config.toml
positions = "rope"
final_lr_fraction = 0.0
dataset = "wikipedia_en"
Each number is 500 + 40 x the weight over its row's rms, rounded and kept within 0 to 999. Layers, rows and columns count from 0. Numbers have three digits each. The size before them is the row's rms in percent of the matrix's.

# layer 4 attention query, 1024x640, rms 0.0393, rows 963-1023, columns 0-79
096:443509481469416515520494495467522501547531530494497527499579531522499422518472486446405555488574446485592508470522557458460488473524512488457593410583476515439468518446494469538467568440472519486461511444415480493501463434486500448502431509
097:518482531451484463487430529551525501482513526495519394506543504487485499465500451454473544507532468508514428502484544549565523485519531551502546494561516565579522502457457411531458535509489481518401577495576524516473564462415464514529396543
078:488526432499553509541398558483485503513552520501556506504548470434501520427447462476448509526425536522533516500451458497568521514498530448570485505527480516533470486447502465426542504479489537513503512477517462582499448421425457468525506485
087:515514552510494520471553454458437519463520502512586498548558486474411529529498506460500482568563505535543505476545492506440426425466438423482512500461470530522479496540506504515507476594481471517490475546526535509522566531545507560496510569
100:455493526452518523515512486497463570424490558446521476566458480482517469545546499456508423531456436570486515432452495506517544494473467530494434478482499455491473472487550485512521496525510436516514575562496469429527601554526550525436438539
096:475514487493478478523512515475479507480484553532517483512470454469492523566559487538504494460497568464467460483475490439518569515488502500447503428494535509473544531521522523527485521432522468542546431450498454480513499501455537455538519554
095:505450537523444442528475521508529392486559445503482531523506490572490507410493528493501517432526526417614492497533475432520532531497549485488505520539520565501559528479451525488486510486497531481455492531524542544502505459543551510418453441
100:520466542517519485467507486485478566461582552517495453490557491426490489537494496410500450453439473494578480542491497471429508513438505481523503519577534500444533471530537545490458557471482536538574472472494474507550552514527459523521545542
096:512514477554557469458525555473474453507514429501419563490452427485474561474429500527577408478450494483535486460526539477490504481528532481466458536490484521480532498519518497537557486555517495538565433522510536478507569524555541483484520591
090:517504484538517536446547468483536503544409548397572536471516546456566481459566551477522488487525513548471459458548533584517441422518458453477476523528499472424477510480527541421565539545550484558551481507490496523470532511534473550486564484
091:473479449538449445499502419517515458568450490542568458500579447512462509441517409416453507505511491420583479479472481457497504545472505456558565449566527514504465500474466487542397551467490520501487495488508553498520472443442483495505508511
102:456510466486511551559494450471427488441499478461507458499524555439489549472482539531470477501495455489497505465467467495462453560480526493513441451490492500526474465517501540493518517534459514454448530442470465460509518530484482477541544565
105:473449530523572482501511487477459480447518472524500483505521488519475472488540431438451548569553454512519539506518437455504532492511532538516518508533514463463491524481517444546401501521509517488518603466477530546509513482521460503495448462
091:476508502480440510453501466559445494509518520571522523491534484509457543492453493505510529533531554516468493593390496446475465507477532544506495530518526568524437479461504474527467530468498495543458475503466431544523472508525497452479496600
099:444432498510448487493512555482483488654445499527458551478540543445544490517534460512513480456459496507485461518533486540528542552515492506559510498515479498471547508446449531502538460486582444526448473552553537542482504525519505522524452397
099:504542508534526521534445458486511525454624427487538351498570503527457473496507487468526555459553509426497440531522509490493479552472569436603551538460556541512505512509553434490481526418469512560501477446468535461537497442443514519524472514
092:564544516471537571520525510450487540455520492489513512478516541432520456498559489503500496502496552535466468510554518491493471510413460505575475532516488529428524499477412521504485469526555543468501557577467565498500526499477476507530623498
098:523496491504580472579485543422532544521535488468530482500507506486510528423505481529517552510495431563533503488502509544548482471455504531527523466513528485529516466466449477489474495511530509483400504591590496542474520483441472499610520507
091:434491481501450484534469560525478465430526493575567496565521486538491517568481500482364565501477553522532514464499500463444469563488537461470486475534490528569523463463523526494516485525491583562481526493482510515527509459543465437448508526
098:550468410541445457491519537539491446475423514558517482576451488452493447484530472492446491520499459506548505553522550521412525496510512554576512441566519507431523517519418519489516491484585441428542483518486497510541386454534520501533531511
084:514469529460539512522552535456448538470577500525483468517540560513491451509563507546468525553595464511521497542513472463474565466410485584464460554468471553495499513513478518551473448536528446528509480544578472474449461551551422519527478488
101:509528498558457484543492466521430561547527501470452468597522500464498536565438541544474546451534503466474530512477527525504487454496482478484497520504479559425511496557526526462517464421468507479528459431531500480521466521462494490538476477
092:428519541438488515553428543456519559519543477477465527519497441474564453512464425560503526451489476435478478424508501528546541502524390597443525525517474488475527531457488507417433414420480531560447453504542446510459521506382458496450512417
092:517579498473564518431561483436481546466504531435482423502576481488462461490478449492491520530464528452436533533510500558515487512453463533518477517480473491449455487496485580520470542506508469422445505512468492514463444537470453508486615550
096:542524481519553534500510518477494488566491512382541480510464513473523546423507535515600427409500456486470502418488544545551552484536429498503489538493516457473529538541589413436573442546450502435519483488553516495483489526462537551519538490
092:575510464522559461457563503443559566506414497522480487459583518502447531495503512490537492548519493511521568522579458467444481506501556517488521519484500503518484444580499642529545496576602464463617489513516517544573473547580511505429487494
090:589496509510485492432587542514515528559500455446509477469539507468541406519547465502531527499506490527578461531512523550455556533437515533484500507545510473495527558542569480609493544582545544421516505543487554464481508539522488501493542472
108:514479439523521487547485533533557416483460498487497518501462526479577497492563448467500497547458449466569482421508506515500553609504509521476501510549490465424565514459535437456512510531543469439446568503466425540495484514457487485521504537
098:538512396508499501502490539503469459541462446495518520503517529480474390497509521497478540584506431484526529432561522496490556501514512504532525483540497454525476543502426582477553448549534516473517554559504493498442394513520511477506460477
094:556480485500580493451491565472561543517520505539450509522488443471467493532497483502517494554483419465470544458475489472500509496530438564459493491562517423498513509482494523399439494514490509485492502543503537556438573497535507492527551542
097:550510471479459493438548447537483494493479410533469468512504482526444548433410565520606457452447451550473481501506560556493505457499427519547515504499506457537547469555415510526488498561521507436544523536537483529501499498450557578528455496
095:493483503450518555530484498460503546566498568470418574504519488520485585518477483495498438481466533543472531467498487491462464431452417507465514561463470444455459467503497581377515506503502498531540492531482415486502512542585497437482521535
090:486489508472514530542462524491517530534547545510528482519508530523471500495488480510432529534471504484478611507456407489520546484538488423577539478489474467546461488480574451548458557432476533500466522417551387575514442451452480491547499482
088:512472517519516490456569424511518512507449461495494552486472498478484462429502458521530520366479490513579483493531536611524504453473498580511576559468482555478493492504481500504488493614494471451582482515469463430431515463467497570546446507
089:544511491456520502392552444493535500522506509529502498461544555519481540548567458460574464502464544482435514519518464519462519447487488504563514582490530454558497493555452625513476470585648526420511481567479460564501482544544435557530463550
085:546509467531515522456597515514493510507556500539512428517526514473514432529551521418486478546539501507506520551462471501504505456504527491526540536533506532562511449484451492582511573524522483442416517497509516530484533519484478479451484592
082:476515490507457545415539519530567474541487398511509473506493510458541551526559484480483467513512444497504533464437514546488528512444475528492551450480537517514513528520493461565489467496477521415487487562616457458493501558529523536542517517
100:453559497541418525481465514525476454529546566461526522517572449488540457545507515452430485563476458443520496537476458489447523454575592462574509419550448485521511436408379447520437553421606462507491545470479453499509416476475565485492443617
090:510509478510502489515477442531450474531494519501494515533365554515541524562447476555479530487542489522491428439517536501529445515522452468444541532509504478471535537494524491470512490425445535518473540424531450576493494483445506499494465498
098:500489447538500511485531564526581454490432440483465570551459518483496484550475474521429519459477539455458526449527541445428535409562500517508497526517451542459560547441431496526555560398432447522517513502511508528482473496558515486522470526
088:540459481467506450609461517475514557466491509484479510507532462486546495531489489499477529525479495517486499553476498449445585503405560483491461452550548482474519488462516512471509494422543495468547494449539448513582464432482539452505526436
093:489462459550525486517440570516504538546495528514479573513495565521551486495482471538460563487487451475451530499529547464522491523547490459473548486470460476414529507454545492516516444452496521535464520498521454518489469450485513429519566489
093:454539504551456500506488510518455523522541438564542575486453525499553463480501553502527492538526540550518490498536544621516529476460475519509503561467518496420478538445534570482545448532458473457536465522472474456520442479520497476460560445
085:446510469527542503528432530479466432610539510450527588464472486521549517572496504532480559536511565476472476479546505495494454541530508468483464508459512433491459508456490528443518427486492510500513458523494524513482493475513467543557570434
083:422487460486534470576421529470476431538499476503494467525427495518498464490491534544469478540514512484490530512431468482549534495604504521568525521526515490452473536499529442477458471397510477533468464517515452508468459456474400441566460527
088:484542453506506463534487555470468451542458537387465471485460482471564525530526498468504443584490499496547531485437524527527496450540519480520532446510541437526455505525501505512553498455559487526519481485587502550524529528510594508567477538
084:438534583468485488557437498453358471525539409439482473475419512489438508537410456528548453497429520525491412512494531432552447436449549454471529560416516481552488516553516471457463500523445439555529441463488473532511506461437491464518396511
091:521510508474465477447476479495510533493593470541547427524496465503574520477535491479469510494535541514465508415406502563493476511467534458452539515482542543529489486459477515454480525499414486548448551469524442525495541500456526493510480494
091:506551501501506561512521402486548469485439454527556525440462499506577513471494480514541424453541515517504510484525466576556473540558560425548545468500469587477510489527503470463518504490443503490409529465486486532485503499462551515498526541
099:493512539482493530509479449494574453510532512472548534392475565480487524484453483477529589515515550443500502500576481559512442540521505497461524593441513549506479476498545514405482459545442549572485511447493521540449592472466530530501555453
095:533540489473510544485521510504496560410554526497435503443539519506471471521498548520546496565520576553419515520497490480448487460442477483497532522393496558432525463547555531510449494561497482466491527497546473495519515533494537494489557384
096:497496508471536473477461522530608505494479493500493519540488476509450527480511494478487540438546508485540517514515506537485473485461517575560541507557485561497525490470477456567440573543516533439548506513502480478412513453529484505545424457
088:523435409513517504555448581505515425492406521499574537547465469511498478503522463551450515535467460536441542515452456497506571561557493528507549462555525397448541553448415475380538551423482515456440487494556470556520444459474426455574496488
095:489419497523511500526524490493510458494486466549419539409528544412536450470596565534497528475523514533444449472529493527506519509524446501455480509557502508491515526511570482496530528542460515527540510509538490532447517521554518512539550466
103:532512425495466490485476600547559514509441507521471582476497453549544541444591475516488543455496577551448499574519494575415561536532520506504482539547487542578550476570420501536570511475545514458509497522542563533534497478530578486445567512
089:462534498513494539490559315490495488415499463470517493487448537509519506517461493498494440449498453471533493433535488492441439502433491509447475520433539473446496510537518553398469472580494474482545548482456485406487538566476487537498470501
094:532530618526497458464516492482469559456585518548542454539554510482481490496564479525456569480498515488504525539488478462498509519459514542465536531490472611455479523478587512560478549415463493531497442488498536511470507519517467528506467556
094:415558517429493562569383441483453484472550556466533510513453478511533577536459478483497427456432540587542503499455440466540496521482520429446554502456473499542532511481513516441496540492477471574400546447471474559550521442426503463465386523
081:469502430483576493587413548527459415501427508523462495494506491449588498486507477463489503507465532552466454549423526497513539530546582404607473466502577450573481481435497445424558566460558484496500524451458463589542407449481467508532471492
101:476542540523444465461550558554514446518508443538474494536474500546588486516532470451491461500504553513529526513503510519464490493462554526514450507517522548388523446403423445576543517485537509476548444516482495502501434421493530496485509518
095:504514541485481530591468510489473554539495522441486575606489495499557599487513617537492460446487473524505507479552555537570446478524520498452461517515471506461501445496474463460522505502502531521565417558480461458516592502451575480520533434
# layer 4 attention key, 1024x640, rms 0.0388, rows 963-1023, columns 0-79
094:520506464459452560490564530570510507495429572533437450511471532513498540523440457498536492475473513471500494473484457508433537467502561477398397475517529415509549537594448522483477502500468495547475455507539463529577459503450468568506513443
104:483510501516467520544455512494528508480537548478564476465518517481554522522485395465536517516483479525477477560447533549470433547512499462497455526435514495541487460441517533467535489586506508469475568534461570499526470505433493503493435567
095:444510467502511509499455370538556596528558490419577559470531583460495492530473537485534536514563495469480541485431465476603503544419417499509528508536493473459488476502498497464486583503503446486453493523482533465604491500526515542494459476
094:523508533448477542529520518461484547466530523468504493452557434489475459534467558458488429498552530489468530490545514505526468530552461456475529445495502518513458450560482558536460491518484495524440424553477575531494525499533471464489550466
100:526445479581562472487563481503536519546479487556543556505603535577430431539502463513498448570494588468469522495502473473532522474472546512483559455532495519422503524536488535514509492573572545469589473522470514450538472476548459505499524432
103:469535487463533478485440464514523509550579514484565466511394493474562559504508499531476467450497527541556472515446516485540546497531481527459580548529534520501486421494494463472506459499471464562502558484522471534523530481486533507466448535
101:524529479472466563515466481500483523534522587502529564460568484471581544555595435503488480533546542536518486515527466472551477555520546508419501553499463495511499495507439489447459534491524505473465520532479439490534494463501517541498554407
106:544521558450497498505461534509496508513502462472558511474501490604499543472587527506499595528445543530497445565586482469502579456492473440480496523563480511535517472459535410493459546450474503502534513531438495531472543455486496507400521538
104:574499555497557468501530512441496466457493401530519529514557531437469463493567500454502471457488516474499460517422479450479489439528453541475513483533458433461471462496479533439470450452526484476518523525525487596533506503513459492571428540
091:500516541478466489517483537492507537558451482528506487497519410480586439520465491478461464475432573507508482583532511532487538579447547495534490523462454510507501470421476509484586426457529516481490518531460523593505446478506457569475595489
086:471487508468452544550494557561405525552456537496544450530501630520526506528473524479494507500471515502512478451549509499457579494513568503476418448534508485484535583478481440484540594472502493522526472497470458482569433518471477482503484365
100:477434530485529555498501454540551529506487518493538451519520552533505548570432537581409543409514527495505549508570471515518602488505496492488470440474533490550555484524437486518518536450569482527472443482486480500515548488499560522472541443
101:480446522493460527529523548488444414518488504598470571555453505481539481580476543519488511513512478485548463529472497438506488485626540491461547569524489475503471511562472486521568498512515484470440555455476508480523525480460518556492496523
097:560543452550458561525511478461472428502491538537513432504479501490450524507461575466530519482524503480481555440481525558525447507530461516551476530448508522468454461514534496559486519523445458520468547420525556489510501476501524425540491562
098:457487497467445473527454526508452567456466453542495568581540452484504501539601422466508537522445447540482537536476450558447477500453516516532446525507580540538543534454465494503548553516524497507473457497517467501506507480523476483558466489
107:431486436496478528464489509536495527530480481466526506498530529511523500482443506474420607504480524554495596513485426416493578474480456487571528521498464433501476404440517500404566539532543457524520573471511525583490440490470482512445410534
096:550455532456521485478548487449526520495569526473557499492570536479519461507465521511599532486527588497476491510495486468500493591527466465529477525443536566569473541488570582444533525533479502462479468469443461547490537512549494455467451494
099:474531453453491519469426482529530495504520520559465472474506483515492563503498529493448477466459436564525572503491499464486503486504498476607477547474514515442486462526582547435504562447570460422484542485435460473497556538449550495501420422
098:534508534482495569537512455503505555561531526474588501531545540506499590607511507506498485526499521439436495488481479462573497540482510475470554505549562521421479521503469499531451584475520514482435522508473393505540479374461550522478403549
099:454500467436451560561481544514450465535512513547416474558445587499532493458468548491476529540533535408504537507479483472503559482519555595483447444560467524487533477542502413553474504456499553557488435452554454554474471504456531511522517564
093:539473497550487413463539482509511516462491479504456577489402435572566501508478529455478493509537490437577557519533479508489486585518529513524551513418500547512564501566552536571520433532563504525519520560515497516470492589511527474456455469
100:439485456519463520509488485509496461496554494471445544545448495500542519499408571506532549468471557488458535490499529492560519515492429472529508439528500453529541460489504507483507439593493483499478481498549510549482475551543474475482498493
099:525458475575526437488545407491546441487454538463446515436471500513561463468490462511517442420525518472459422444458481583498423493485476527497510565482520517476553565505474551418534550599592470429469534418517492510520422511521486477463467500
091:579452549467594470480486504448500486522504539445495443514509460549547498446454539476487564507480537428494462560499511481489537510533486518608475470452558516511475473429507521527535486454459503493438464517451527585444596517548559377464500511
100:504499513496470396482501501495522524475522483537540481433565473479562494528457484512490446445532544566544441465540440532535487565460412555467587535514450493555493518521489519492514493527549487547515399530487544508517526491447479481507516529
098:503543498453469502494430540515540527499544482524413532576491453523430563524519561473517571565501443445490496517427535469480522482508448482513416560522505539478476523541516522592556469444398522516532508574609486562478450533547558504535436494
104:546495583449539458504487569438468507501533440512471462510479502549589499499511475519449527505510523546502440547489548514482493490486461551513502491452503520462469499522509473423517392502541562471516458513529611491485525510528503500510473559
101:503460497476487496533463504538409486537454518559562502580504535468471478516607522529428511525508519501539519526491471539581510500452474547474494520530475440536524449555453496527499488512543580503403456492439510516525466468495487472565523436
098:511415471552521415481493503459550416536547433583506538483480435563449441465455513424547521511515554400578400500467517467500513459468545554544559458478466509436535497553497485506450498496519519477479453459514474540469472506564520525467504502
098:502473473500493419442522491476485496473517551482483461499495498523502508506528475506542428470583502461540473559414554481482433475493551519492493542482506559461524480517491587553523566493521532455487512438502493545548490433505546465457572542
101:469508496440559526523529520457524448499517524446488490508523469488404508467539476481579449524503485514433513522448517466475493467519496488483505455492473548507463471540483493528450539459478510507566493525445578532422525480535538485511488466
093:484492470553488446413553463526523533463447543497475488530516451478399470494509497513603541477511493466488528500469513472471493492464469535620524566480496550498526552465516614520529465437477517490479477542526457565546465537590458449611470554
100:510442419515480454467523448519545539445463547500432497477504512532527494475516524548476521475484480482439525495499495542556511529419504509471526505433564538568524595495535464580477486547445441535539461525464566483506517504548531492540544519
103:497499537497497511530497493481425427489509444522426466477457462586496515476518522518523428475485460491489488550378473500486393515522446482496456509485438515543529530520419416506514503505500508538485460474509475555466534527451407462542459486
099:514532533435450440528533525477455552491522497474509470551475548519450474461545454457536582595515503506495518505451571530470531507495479489543488482454501609570410549470604581536548440508467533501549507554521580485474519510524543465569517557
109:555454594475472478487511489431426534486589500547579505510588419494469563553538449451469547535508562515527469527564504508554491560467438523433538489453489622525406494450543502544487491567417535543511453536487598499512541405595544515514499520
104:481500545499436475495525548456420468520563414518481453487518520487438487516452480533486453574513468563442491440487519511468479520500414529524510541500500508543466548532591457471406487472447502518492456534483576527439579505516510499496512477
103:470483479565583493517480491529513402518517536533556536522458584535529467480517491518551607545536540476515465535479501568448560439508522508444487504593479478483543520474476495515504462519480484570481473509447465494582457493543442530516521459
097:477485490489552471498470470475536445512498567450483525527543539431499425502503503497580457433504520458500492492377498466500540479471480484543516570499486412532477528504577520478497475570417475475464507537555488518478524479588412569557477479
102:502469491488459413503461475452487466461470468507492503536507421430461443474519459532524519478531523475477491549423438516500450508506502550507501477493490613524568536456489464553485468550458485500482471504578490577522512438492504466515463572
111:408479409548500523511464449524571465502537501460489524532449464519512502534481528464508485511549511480460472509444509493533515552502513523565497523520498512477558569500481483446527561490474495470502578478524438552545455475512559506514549462
100:498475484464462419504493552522488512503431534526519517530584431450460502542507542490526487427453487478437564506490475528475553525345480497513428524461515454585535535500593553439491540522481476494505461483477410438561428467445560576549482437
104:510478507515568517469537495484540456477494467497487522499450450394560409493438540444502470538537558472438563443483470514527445570511524506562505472468484477471521426570493502509513540533528497517470534459518506573493531541486566533437491477
088:509467498544552454529497439512506478522553504545517501413525505531492446527488514415538514500519511461508414467419463516539458509503503491500527493541445527493518505565534532499504501566505409479511511464502532488434510466595421489570523484
098:457485425537485536514432413495491457513523537534457495498401547504481490505438523483528520480538513477555508454540489488549495473446499471491567515551473496417486445511569486534453503533494385552535501478467506442502503511447520501503416527
098:417497509513497530455465478505504484491484454494484447507518556519505465445523525467418522491529477600483515510441530499504494445482434536555520459522456598411433483487520441529519453404468503479568457566514529519479527502477503456531522564
085:534502483540589499434476429458539497481541470501503504451465454494468493492520496485541544454585533508529425499390479517600413519486437523521559492465444571468486505548478449490494468578516396531526510512512493526475494515548429458509480562
101:510497503456535465470482454496536458441529510498500363477497534507439515505506500522439438517442568567491479510485493499553471471489472483489531500462527465486495451507461513453488561542493479492475495491452511585479469506518459542462487462
093:506472507482479527559489554482419524545557541537526516479615580371511490585551454561525527492492497486489567473564498452584550469504461510485436404498520474531500501503533496483491535435520498497448502422476496480491476468489432542548499469
097:524515515537515532564500597497455509570535532481496470493585503468546509499509520520511476484477369502559457508506482545541441468542502483532472576574528447497491526436449572458471539553506525440552511482571493538511503454494456565526580488
093:518517565488538477440512489451572493483543497546481459564464494452474455538503497533559506480555529513546466575610501462536442508493518532546568568477500539492441528466527559561547461458518512467539462519538497549507434496552485448469505505
099:466563499452454503489469508499514484474494526463473465453444605463557442494505366463542463519477507515509521499444569497512430495541538514436411555550467516576519547534474437509487496514518519463482537523487510534495525527461506519512456533
090:416503449480497452555453453536455498523512556479473487445453500513447454571506533531504490486485461501581502470592506509511529528462541546507530499496486504454498484522468487492479532486493526498480537528483492443472485480429539555569545491
101:493482524475533467548486478502508480475438561564514500499436490505505454549490453489470504577584489497543513544602525545533469564505492529443533611456509418520475492533498447494472498527545496534525558515522438456463514473490550471518564463
097:534520483441423502506473525470553478476476507509506488490492476433493455424596539508477552445574561462426569538398499557481475535480527553555479463464516586522404518431499533510451497451437561445559521490502510481501450485453539517544483508
100:508469540480526527513531509527404508586557504547485470548562525538494502491489530515415483478434512565530473442557483466516592476517467463531514458517493433517516498507459453527481477442525495524503413532472533546495524545521494505495572456
096:480550502437479549528505538525482503491443484449461528506430521527550580465494527439474521533479494527471560498479536494522495517471418445505466541487500470487500490395573470488502516519471449509543503448512384490479525545409502499421483510
093:527453443543497527431513409494557532450485490477516523445530479513469516500552507543572558455553526496494440496415483521517489479486487495497548517521482500448486551465507523457493574564487492550495529459495499496521450476572402498530482524
100:459482451487562522493436404529484554498522512433545476517489514497434478546493480498522564489527524568450470457440488499532512509470454510500529491581503565524491469468488490504454477467429463543422558554463518518500505454541470483582475568
090:523544527378494537531492525478453457498514450404445501510460496448535564505517487526499483465510489538487540604527450488477519522581528541516465464479546558492535447502482439489427507431475513524514478464515534469504520552509585570545486488
097:531476460498551490506500455459547501450547515513536549393588489479516563441514507406522398427467507448494501458419534487549482492520444491563524488547526514484514525546572472444491502509476508488553568461532437518554480474503561492505496472
# layer 4 attention value, 1024x640, rms 0.0382, rows 896-921, columns 0-79
097:502530470525506534504473504493521529561501502477536472419574476484375416478538521474512494584491410565504471512438487503586477503453462514559474388462546547415443495554524526484565563506487484507430554440548492522508487507532445476585497506
101:476505506484514498493480497513506507553518525468533597489448472562529488456460485558489524417411523532484497472498512556547444523509560502521397572517579510478483487411505500564463470523522516458517464464488524494486496448452447531567555586
093:500479510480507539522483509519519539467488510483507487483520536499471480476508491496498536530528442485460482510466521492459525463524466500576455548449516545439463504527540472480527481400457497445514487467473528488497535569445470552473454506
096:468502539451475488526527533519451539482500531521515483514482554414631508499488481488475450513496446542503515507455514456471415529432506501466586638449439504547468524514488494572474570483536521542483467459522535537482518520464493548521423543
089:512525495448481461490500587539488511542540532593542478455528509448536516509487456582427437508497504552498554505545519543498446532452399507461517518491487484564445501531565501477427444560497551473471507545499513439533452554453510455512598513
085:523521494495513487513499618465524508519538496480381517485506500521569501492540538521505551405494549472643499492536517573480443469561491546532504516544435522476480467443463495518581488436623553399513422497501470512458458496470517485392545504
100:576510471476495497509501544420448419465503462517518503477459538447485488521498566535529549426491549481423545480417430496513457518520509460488458557507467498537443485541550566503557497546537502491528488443496516543499618517491507526523505505
099:531442506479544533479496478529475471494474543467456574457514523516437549488479570511504441512533561553558484549538427505511479483517545491522506489501530528535530491485502454519474562556487508512485399573486505445470490523499472516528498475
088:482502486476518557487520472529458507536540587559587567491492505573515535520536425504545459527563471508595490552447498539512505468486470526503560453480463485499485559480562532510525481550488441474489511532556502501503511502493456415499466562
093:544415441554533466470486475460534498552376492474475458490452429497535483529419490510519486533512427468491533527480461500452602508529505577541531526486516432553559548457463518522524549458443478543589528522507537461508489497505517476412450438
100:466552469493520489520488509530453486555451542458476464486442451570555496555445433486468482517431456522471485509501528485495436506469536512478563468489504459529514537575563493516503519488518474603430483534508511570504532443517559451542514533
096:434492536482557516481469486471508534504462502513531460497541509461493461538522489481546542493425481522462484476511448520472591534517446494489451456485486493555528485490576498603417503481442434447432526476476483488492488505459456514385577476
094:475507534449517457501464528529496531483499526458498513501488505460453545556522536566540546440487526491524451557489514519494607487473448538529517500419568510504498478543513471584514442478477505501471528472517465451500476500511588470491478591
100:512462491516521542513484495513500487483581497506498566449507483567448502498447556499427527461508535497397509510556530494528497462618437474554571548496495491498521495500520530527537455473559553542506522489480465515491520518505569536519479522
099:439523487512515532504490460544475481548581522581607475492454457518457512534472545475482446520594472415464461548505578544537476464555489494398504517509507483531519522489505500499405547480435470471473509572522468479546506436405439493487492481
095:625512549506477518496508502451519490502443464452586457505482491502491524493437493456505514470480461513514467433467466504532497511418540473530501554445485434536486496529532526448550543570541510542576493494530492490510521517490493463545392524
101:561480389572522446450535508478524460486467484471511487565471528498576488526528565498443458495562467486544542474493509450530498565512552480429522436537481480525476524469512464405388554481489498469437490571516452505494503517552454522429518455
105:525492503497463505524519476428538507449524537529500546517522458524521495435493463493462522532461548545549449507525526469494473481527518546439430500564544566502515453534525496525534457552490520559481479497527517486506443494530554468546504519
093:546472482487519525516535524404542441489495531521470416477512490476486497508587509478570464490476498510493440517471507475538530455461460530510506518478482434528432465493546551516510560611431531472577529510475470449477502496497500504517505459
103:511464444502513552474484543484546487528499455468514601500506412450488516436503506472566518442547533463477506519541452512553523516507513524571493498489454537445489508481464564511561462470576441483602497510485496488504454502555498477516534450
090:490534549530453473517487551476440485460540501439572535506531489554529503488509513488580574512524504487569511558479506521434584503544471554480484509486471522446541497403459468440522492538505491383539463475512456500492441453575491499441498441
082:537446543484444458515469429503506562485556520435526511496536558447500455603497537489430473530462510529502553567518523499521517501477497464449548473460540507516531457524484562603481529494493487575463518508513497421505537502514511454518469462
097:514499488514515472526518526479510504515515396489518614483435518510476441483479478507433500520483491459505533481494478381532511502468542567520510490558492496475558442471451566458609432467504506480547544459514515512496443449597479479400543484
094:475533538481532473486489467465474498505558476601488521483550517531516567544546518570442546492473557495484463509490551592507507480569492546532516475543480560535562516514531560543492417567555498437528533488480480523521490554493513426485541531
093:512534505471467439495465495503526490547506547538411533454408459527484526601383534584482524536551531548540533519525442480503424436548499498457456449539482524508502456482431417504513523495492602513473463460485465500460498506493521498549431524
087:484474396483505491467520438530529433477442516414542505420492461534507476434458470494474437541531458560510478477503489497520503529471507551487482514515536442497514495476413435458485508534484537571457545493479457498493555537575512502485528556
# layer 4 attention output (transposed), 1024x640, rms 0.0363, rows 896-920, columns 0-79
098:502499518506470504508449503566522555467486491476484463477478517420462409501526514479498467576518488588557474535584476466431438506417478487500526479529470505481494539549427524495498465544538481512511529512493448497478503503568516495537505447
104:445500445539523522515475486513508466468471542448565550512490449458517470544560469523454563480414456454455517542507445470545490538538518432527534476514542535529496481522475512458533462429570487500504432518497524488513536466450478492521513543
098:496527537497532516514502512487532551574459482484417533469465488479532485465491471474466515540521506442421477576511497481467501525573492499505463474497521483488539478466519443462489557425457431534410491472495544496473470525500480577499500465
096:485471540535539504497501511491513518496471455494539580553445437474482554560487469477487583526496521468529487504550507461508462461479520514500521581442459566532457527523521517566533533479428492544487444449473419563513516506493459569509475493
099:466490514525557472502459518483500411474517478449527547471413474529485555492481536523488470537491474487533472528569472480566543470479521490567503528548529563503428473534525437464547527544477511472457531382504474515507467462509502512502485497
082:479468461566502500453482514570511427507526545478339513606482451568504552572488424455492414446447525434491590476465466434563478458561591492498513523551490522510512481446407436462549524488439506462427489436518505470517469416544522474460482515
106:497481438488480513520561514487522471520566444551569544521491540539441527464486553447535493548441507497446525535546527500571527516516411470436452472437473483473496545524561463475508490481473470537536498527439545552486527524422448453469545592
100:492498497468478488462493491501488468495514542474426499450502524525516490493509409509477513524528434619506529515536451542459504471550498504470549505497491467490562500506509469467525540524521503459484437553474495471434547522498550515494481507
098:536494497500475502507525502470512516494528499538556513495507522531560498437511468518468466527471506532524489494478555487414540546539459514466568491476520487513485490535519516493465522522507486516543530489569499422458520573394531491568524554
094:502478490523539489468550491456496474567442518536537503541512489529512530578456502469502517520568527495441469443508503498490520491490502525510504465523493489488467505464455408506517512479556511533543495475562482557555523536454546439466546432
098:469513518490510537480517524510512493456570548480511478472491479609509517490460505512562501509525548512520504471527549572527517506514496533530495492579548540470450511586542527547499570477491514516474521490546530539533514524435521416484453426
098:456483494502518476473478493516482464441553535511426468513474462447524454471517497576464514511449473499520486566479506468473559537546498471515516539527524420502506463520593514532541513507450448505477458516549497506483554472430500499463506471
092:471469511530521485502520503540472430486455489510492534519558462516498521479478486542451444464525565446549530518486465452581539525509486494529490489559512483502535460532490396471551468462478536487576507428551484439583538525389559494500479416
103:484529514460510516468508528532487513455613470578552524477484459515504536441503532564513519467484548496500517531536568514475492532493504432498485492545532549469522532542515510591463480453512515468474535524471544457474548495495529430489492588
098:485526490538483490477464499529506512478521502515526477426510496525505483510530406531505519501483509544523518522496535573490463569540557503541505564537603518461565567516489478564435503528505551467498543557513525428484511481531453469454493473
090:570478503456497503567522520474476549517516519512634467498528502499413515460485567477519488514530464584466431461565521531541515520425442517538506490446536487519406544541539531543432503469504514527588540527421531468486549547427455440540505507
098:528537436469508475500522440469456433503505476503473513539433525551557509561494524421510516448447576528457559380485580487458440533470543498418470486518460412415516438460445502496559518514543504478479548582451463555493488536510518511531548463
109:486506502509465459540470502517545507457430533450533521552552532411504535495465523546512491465482445496561478541463530528477486468519529466535496510474564502490478474528485498525499475520515485470508546491411502418494516481475520428502481583
104:510474452526461488530527561473504453522589596474539569560512480526517502528533415505487514501513485492465504552514448456519509521487478426542574457459500455524495466527454533468470525469473503461469487530504464508497477535516549449538496499
108:483500512522532480462516548529454453525544553456485473478498479430496467437511550549440498495447450541491523450454474520506460592501512474514523478489528472496522466495510509542462477518578448451529499515506493492458521495477551458558479550
080:487510514522454467486495530567547507459533415473492459568532521511478524488503431556500478453422537518499524485444499509451521480556534503509542476510475515462582530450427422538527526449463468475489461470514521484471462384555544530498464408
088:558377584522534496483524557439499497501511523558469523507571464485486548520562461494501446483583535499557522501491542521524470469496415543502520455510494464541492532500458500578556534505457469485526433536555475475564502524494529516489509547
101:525520402482475489506575559486532532525501432499507559487542498504485557505448461495522473509430481471470546492456554440470531442486470495517498488506467474480555480454445454483537470436463430450461486489595442510463430465528482516463512423
101:505513515504519510454466466503472462440499465560538495550442483463485448461534521574502583492459453521569516524482444508485612488465578470506528502515446536555562538531520482464500435538477462457504511456546444400501509481422487446471545513
092:459490486495547491493517467491535447510499446525474553526504559534434528565499491480527451431580527539546542536501385481524474492434498473467537500503490587495491525544426469444504532502554501455493531488473469513613453463515459544476477473